python train.py --qk_norm=true --init="trunc" --init_std_down=0.00422 --decay_shape="cos" --max_seq_len=512 --dataset="wikipedia_en"
Each number is 128 + 32 x the weight over its row's rms, rounded and kept within 0 to 255. Layers, rows and columns count from 0. Numbers have three digits each. The size before them is the row's rms in percent of the matrix's.

# up: layer 8 MLP up, 512x96, rms 0.603, rows 476-511, columns 0-95
# down: layer 8 MLP down (transposed), 512x96, rms 0.245, rows 476-511, columns 0-95
up476 158:161112139105107147149150127054131082093130093125133164125181174145167137134120112170106124118166087142102211187138094077181158091100092159111095136132164041124108152130160111147045134167104158168138138152107141082086130165140136125111116125166146134151139138106125142142083078083175070122
down476 154:134175141133152142241208124114164102101082116117131145133133117129138097096126127156136197088171081134114110137105116179106151118132168150084137146103118082175066137179170108091136070163188119149126102124137139136152117128141152107166141130158125087097217122129093123072102111168113117120
up477 091:176129157122090107121115076147150133148104107139125083105104124122139079157160178130079103137134125159091124125126145111099095060150122101131111135152139152035089140097203125158188159168154155131064127111164097144181133091103151078038145141125161074113135098149179100138085134136112163159
down477 147:114145102110143137101105168146099102114113096153128183082174066062103090161142130131168090139115120160098129110135112116072097146145132089119126191104074161114124130085146142156133092160146105146053094124134102134075130139128214080179170119165192088113143130176168121174145167130103164092
up478 021:146175187130097153121124131147070118107094114079106134174172137159127155094124155133177135146094116102099098133129102138172145171137119127129102140127080144147145146046101132133143033152123133029112134128138112145122185137120089137140133120149187184139176207134075159126100144118118102065
down478 024:209162082145091146073132131136160140090153071160089149141135116132149077139090110136125134118176124136089131141097128166160167090113124158102128134119140105131107123170185049185117145123148136132158186036086125132110149105178089126108100115072094148178161145127143131153096119194092136083
up479 154:149185210152170069125132115116158174119147091130101188120094115104152144126153121130130132092109125138078195150167136178111116170154107135128185087158149144186114136123130138148096194134105055173166133138068169161156141122138020099112129117099130101102162123101148118140159117136127135148
down479 203:131169201152179125160120096060145154106130135158115150075119144057113142122121184185154150075115091091126162173139108130153085116149082130124177064113146134163122132150134138126143157120150112155165103063055197091069184113157071154129133114129141089108156142127120115122159120121124090147
up480 125:151112123072120151069181122108143187101127119096079134126127093165111110110171154118115148090150107097137095130091157031150111083189131150093138088121109066105125075063133141158097109165189094138103112108126108156152129196135135109162169146159129098110135083124129132153120183140061092139
down480 116:120101158163129118096135064153084079094109093069080117105124089085073118132108090132108141154165136106149021125128104150161104099090167106123049172123074142153148100117143146099120101123107071154112161171108147192126077106096140111106144111084134135124138181091143161145167121137176113119
up481 132:143130101130120053167133166139163129148179115054154129144135153120113125068118151099159123124159106160102111178097145153118127080157131130119119111110114118120132120102008116065145142179133133111101090129131136098124119122175121125244155107116123124203172095143143166105142138077143103152
down481 132:117122165196189117168139137165167161128141113110059106086164154165119122105187071175126087145149171118182125129095093141123088124145117130116102121111113086115155110155115127138191118197093165080089170169147135131142107106077099151122129115144135119151124178108108188066175175186141154145
up482 014:091201109140126112103099136123147130143124128132203078089098134119140139131072128051089058131105075091124113157100081087122185134129176124152102086102111099152132144094135137128134137144155120139181142146108221146069123153121138166135131117137080107163141187076153053125095138151160134124
down482 015:174128085108108166065136150121124138150149121146095123165111153086118180058143115108138100093093135150168175152119128107139191112066125099097169104118110146133112092139086100112172098141092117133193093132170115196129116093197150109144134117146206123105064176129142092126151156058137146152
up483 158:178191073137147097189102066143104140154111106091189108139171069133118175155133165129151115091143114172122089194115169059134081148174096116070112113165090079111138138124147133124144166121175118117136140108132138127153116095128082115187088084129145128106140108121110195158139134131099159185
down483 181:079098097111166106115125053138126132205155121162160075118156119145113145098128139115145155136145146090123077172159170096119191191129101125075154125172095153106114099159182158122146156142122110153164234148186119109096109127119111184142106111094171086087114128126097150116079104121147126154
up484 020:107101114129096144142116117059139128156112080118130138126137151094117148087163107177107134092093234084142143159126158141149109100160116121140071118167175109128152125116131186144162169097157113181077097092086107153085127119165136148067111159109107073149165116104107153094115144145227169150
down484 020:110132090103121106090047114142116117098148125176087138086139105151170133148121125139098179130135046118131143112130162083146164129104142122117108086130052166154099132078138121132062113106152107143173106105141164085096146177078136111065174133113134138119172036185111152155137178122142164096
up485 134:160104113131169146136106113157172128079117122084126112142091140071076192127093159101134076181121108123162135085133114150074145121153126099161095132112140083101048078137146166067130092147098181172028109104092145141113155145136154135151111117130124176188113124123100138179133092115178129121
down485 133:184150168192092134154084161151126117144127157147122189084166131093129123130112133131122124136128116102131115163063182108122101081064150171179137107104180099144069142137144177119082110111111184128087179115151151113112114085135116190108080123121092158146179098145040119114116179093146119114
up486 014:160131137160075082119134110100111090108190090102143172112132132145122119140185096111131095057121138164138120164133104056100125109088203082109164156177124199125196154112097111113123176124125104144094079098141145177105120105166191065106169107102100134141106152105126093088120089141111137123
down486 015:126131097093170139052114126114124106145143042130148120111149133110118102101175155139212183086123126062160121033125148118165070174069152164119130110161153119160115116138127173062146141193147141124171096071145129121091120130139160147107190164107128122115137162134136124119155132143152109135
up487 148:128135138123074102118098111111130103121147107071150140158074127180144170163058129142108122137123132152145208071142121146134159075142175142082131128112090118148132149065095154180139108110093116146187132158143074112171135083129078149108102114095119155120176194179126118162100177145210113120
down487 158:095160081142089076114073106149124102097134095154202145154112115153160146160176159126096176115077104191117132089185123148099116129162092133122130096094124148095098125128062121177142105159172152123170146153162144129157151107095095124130118158151121173178157187192172123194142148110121175166
up488 047:161160116142125113141107180184117134060149114135136124175151128136161103133087169102163124122116187104051112119147181152045090107140093184136120146210100154100203128114127152096152098065085094158113106138133136110109109138086093087191114108145129105124131140172127115152107131085092088123
down488 046:141129145105178156106067162168130146039121142159078142180152079162174131132100183157133096143151129129082129137122145157109087118116104131137135190213080100089180110144138084121142078101144074136141112088130153168136111120178107077166121150090119120089109169111157075111096098096112107108
up489 012:137156101157162118126067136105121127161102184196090151177123154039171163136182133109119136108137086126132144155120139035084139082077117106150191108158090139164144069101179116098127108133094139100158118168108161168117139108147117109104168140146131086149127181099123138110079175115147130097
down489 012:076150109084089161128146151106119150137144084145153086106177131127119170065145097119175088119130092127132182084133068116095202085086097162129119098137137128142219065124139140029116143094156174105119136137158159148142099117138123144106135141156152089193090105119162084125128138119105099120
up490 161:140107178181149157135143107133093108151133119161137150197153071128127088073172124128178151156153084182115112106097105144123131101148150067118136130150113128095129090085136117115123159137152121151178099088081135122119162041210110146200166106080142139111126160125160174144162082173139092088
down490 147:153063116129115182146139139132085123109140128172137121119167124179142158095187127144211179120111097142118143191130155123108132119126109098116146152141126049086155136148211154112128150153149123131096129093080126122062135111132065144136133106086085187097162139188187178118180100109151136143
up491 088:150115240127089133125153084162172130179123156134106154184142142116116129128103123078155163089123173114162112157124174163133074131103162125139151090129168184114145130095111085162120204148153133102100108118124083158079163117122109180087114092157202157132141130147094125131071125115065112146
down491 096:140160137157156122127134153132133112155138076134119107143144050083125125150087134154152144148159198134139096121160100156122111130125083130141129088085155125157128119124073028115109142120085104176077102169108154141077123129134048150172093148169159120144123092170168237140120159119126145163
up492 019:114092156109126101131116159179136114137131096132094140147147129106148118097156132096110181115130135121152136065156203163174154096166092068101134114147076151062092124157129128101137185105133194103126147136098059121147106155077128088129102017180106133100137119163142134120162082159168111158
down492 019:110109092045076134138114185087183152080148090101135105116108106091089092145076112187178144172171117111071127118103148142138138101165169069175105135156130130154173161121160213186124146133144114140131154088094170106126090149138153113137129157089164118110119118072112111142106076131154098121
up493 026:117134132161081103130095165115163116108059106083139144118169151154121110100149126196154064135143213110133099170076187166200075123121102133127091143135177107146106138104112125120124104156120158142053082100095146162118152091149088152150111125149123147098189085125136138076106128120111133197
down493 031:144176128144109163088055075146105166093122096171104137111096114154153091162113089157113108184145094084108096086128127126171121155145095139155121152096065138109094158133142096159114169096168176136187154067096167113094162134108186103134126138051116094076171081143146150157142175149107117120
up494 019:151150126127120167080144127145103160155095147120133140147144124144104141113117147114136080111104120143062125226163109064110135159185089158115146100065055150156192145078107201100158108207143105119129133152134174120085087120112130109085084135143148118100140159097085109111098154147133181154
down494 021:132165108088149192082141132096147164171172107173004113129107142161142167112112169106143102087123166135122167111077116148161173124071194185144118110071114131149096087124153026150142127120134163156114137115117131154084124107168119106114177133119162099124096144135119111134130154131128145135
up495 142:096147115116131120190104160136104146105150093152147075119132089103160161090142138087130077128103120090146123135149136163108156112027150129119138111148113140160150183153120149103110140134141191101090076093148145141114175119139125140036176127099102072151121184122166161210113107061145103093
down495 128:101099174110111203184149146168126063100163188143121098120101110205139093120152110150134119106089112121161124149133143134113110127106140165036115114058130073121033151133124069160144092067099149141157178097159152148154126122144144114116151116086124135150110105170132160150136137153149093148
up496 015:131144084075093154110187120129076113168072123156145083202122177134174151112125168127163178151111115209131154100089156149161105153102096110105126069118094102164148142131125099134118095165143111093147169131151164180169155097129169200133105105117141165091120134161120189079134135117140184122
down496 015:137132128147149107098140095104152151093102111117131157133086093144126151102106101112094134139131101134147199121090105111112145122129150139127173121086080160093165136132150024126130154189202177158147195122110092104080172131154104054088155123119144170173107068112114080176144103077124127084
up497 009:081139089169179077071163157091079151153161155137131124167184161077095157146081108109183189169141172107120149119135099143094142114190173139133148058127155079088125136110140080133131103149134147182173063143124112116177138142103124102129142124144116106118102075156109099170120137177092158107
down497 006:096095146140144082075079088169128140106129095099098099172120134103173143159079178150106117102082146081134191091152110183108104132114117113153110068157123131080139130122129115077119180125122124136137081168120131136142143086095090184167152145194120187150134103105150070150123073094162055109
up498 019:077157126074113101132091139131099149202111090137082131107130100097068124087144173133056102126091080096137124136092198101148138100071140104152103147162119152200120106102134159052158177154106122150122099161147086179133100098163118059121153140122146112103151092107136114132139140169156091167
down498 022:094133079123167194126066159105126132110182149185132112135095145120120150128154081092111162156127098089145178126214138107139170141143130188152092113183083108168128157163208139106123147105149141112097148075133184122085141085182163134112173131119107087085118158117144153116166141160159096119
up499 143:119089046160118100117134088129186125121096168141136094064109144121158108173137099154136056134076196135192118158126143151108119122140084206161114132082160134108073112118156145124124093168185140099157188174093164113170127163102168140157187126155166132112101111141113100130107149109118110119
down499 114:092135100123134135127102133113137104157116144099141079079160083136151097159127145136138098144069126118135040141195207088165115175167097151132124135182094057140121112125137153108087153186183089099135105122114135156136191111123137167141099166121114036111095160087135085089118120125159145104
up500 121:104078178142142168121159099211131117074115183162113115136062129147154132103156123115110129110152121129102121093128119083114130127096137098100136125136161133210068112091118124095173135088162128094083125110153153119048074147151120155148077164117109058140096172073132152127154087193128099127
down500 140:135162109133159195090128111112118165116109087095092161093096123090104020108130110104102102171100171092143107139085144140107138141197130102194150091163122143077137141177126099136121124081159180107138174120051154087143138106100162112068146112133138097143138150148157072096145160125157142100
up501 029:181141139098182103093198162048127082123156114150129129110130157190163108140137129177167155096167119152195171129150135107166101085117106143179101158136162133127122107132099141121124137099115170186103092139157163132194145163164099139114099110151074130195146104136132132126173100158153085197
down501 030:124134077113152096107081102113151103128152167136098160152093097180072131125133092161167151146148091090160108083128108057130089079143096150166137125135160095161098129107087147115133125112149171130191072148127190119136170116116181065076109165062120090102085078132136137148143125193128085144
up502 009:120147082112165176057129131110125113120104149117125066160140149163151175130066158174106078178126126112138078119142124124114147105135159108162136155145161161104105163188144092091146144137141101124088130142099063138202091141130186107155109143155083138148152111068073142131151070057100075147
down502 008:063122150137108125155124088106132110111105096143165183118074101124185122122131108067122133111147101103142091132126163156081103076153146112161091143130129119194072158115144107155102121127145177148143124113170222085125108069145035093145071123130090173108162149098110125085127149173096139105
up503 024:100113133095060121158090138163147099097101081120158146135139133098080074080100076121111115097101094125122172130094117148132164092059063098135106132163080158200119134130118119141167163144084102032135074143187137125160136110103161092094109080103124161134133151110164129149097110138150084089
down503 026:158154113151153153152161152165112180136153124156124054143142194105115136115098078113145162094119163121131175089168122193182163146148105175096101145150156126132213148161239098128094132163108156151110150112141095100122113126160150086120104106077113098132127127101148130050130148131112084133
up504 010:110120148090077123178146151144096137098126084154141104120088119123128132129116059087129162126159109193123089130131100189178128121082092129158135132176131156068149084107127108125099165073102143074090045127195166149165145128140090104102155091085122092135132174066129103138152094098158169099
down504 008:146123134214084146071117124172108153119139139117128159156111135072140025130133087157168150129067114147123150131120096140136145171134143178091148156168144140140216069126128143178123126111161124157130180149110090138109143111132128113135115133179043161170113109131181088138110129168104087103
up505 012:112128102147150121105108146125163117086150106061109113131122117096109089173101165138173106101106143131137112073165154151088147106136201117109205103144100135133138170103193129117106151129087071200122097147125148126124145083098153101137136153109112139104150205128186194177133165093207104109
down505 013:140157095129161183185180141094127107075148107124125122087148103100140101091125137111111079103142121126095127057115123108105118136168095153133092066155149135126181043130132113062118159032087083124173086085126108130163125160144136138072123099136153132100125096119118067128135094111188129102
up506 127:093089181121138103174128084118170096193148180146118087144064123160071095134132157162091109144138145108129151170165145111141128087089121116155151162149156163068105115102115132165155058115092088147106136132167123092113119114082096111135165215176131158154082134116197161114106107106159128083
down506 132:120146137164140142084119112148148133159136123107142100110095116113132168146113122154117084114105154169155066176130171134079162118104075077158122120116149105153112095068094186095112132155181105188173147127105096053109155137080098137226156186100099134098144071171128137066118133132131132090
up507 135:130141112081140152085106131145144115128098141099121200092107052156091139167180162131137096140116121133128064113128118116158082098171083142177145150105136131129115128104082118158127112196113105172116086108148147132155115130085178179146179137115173081137158143139168208120073115150140213085
down507 132:101126189119147071109145117144140101167155137081104129190130139120100137086130165139122146107172096170174150127103158114117096132142144137100140183097190100088160046120102123137215094087117111127108117117119178119135064126090115165158059136122115153146155160156149164097113120200133144195
up508 029:109191132126182145127146153100106086185142138114068115179058079103144118100149139153112203122124154081107136131140121155062147125104122170132136127130107193169158161180105163100153157119091151126069138192119120146137140088112143149058111127059085128128097124131157110164141087116137069119
down508 036:097137126097145207132142127117106163113145105177151081131070088174127089111131087136154159135142125140174156119147094099049131117109182132122052139174131144197152106156150114127134102129115090123095128070168170135086103060141144079111116109106133133156069098129080158146154082181173111127
up509 128:117109131138122063150158064128116114118153072134166114165155125106120125127128137176119173100094137067175178102137120113121106098103139134075075075082128068126175090166117124103151092126166181169104139149147128073185137114137094144151078170105106109140178123105127196104198096146172158131
down509 151:106124144081111157153113081136117177117140196081084064153103142107140100101133150165176141095124092048144132124178103144190139097094184177107129146090142105088152145170143138097099131101146153205097111098121154160125146160128128119146154156093050152137153105193146151130152086156139092099
up510 033:151180132169117147139189117083115105165108144053167129145124158171093147187144128129111104123101089124105060152081107134122172144183091120064121124104146138136103096110160182127175124132169129126156206171103189155086158136133160137118139160110139128130187179091120200126158133139146155092
down510 039:143164051110084125075136151141167156161170095135089174146092146177172171139109111132144144137126085123109150117104095093125130138105112137104171079006125129124108100128146099162133180096172090121181140123124144177142191072098146126135144176110096136148110139121151140146108131116187188153
up511 027:058155136112151129164104138139135144134089168124207100176112185116111094125088159177137133160115152101091093144111086115078135124190102131081101133126120143128130133114078131137069134067148187137119183176114144197129090153084076154129111109166179178106137094093109104105150170157142085122
down511 033:125102152079163175117074133142132208113154131166129102164058138134164151098126110143091141124158135144120154151087116136115136110141185106140158160105127105158133123158072067193176084099118154130156153093150221197097175094127150106150099165120145148078130132098153099175123111131173133167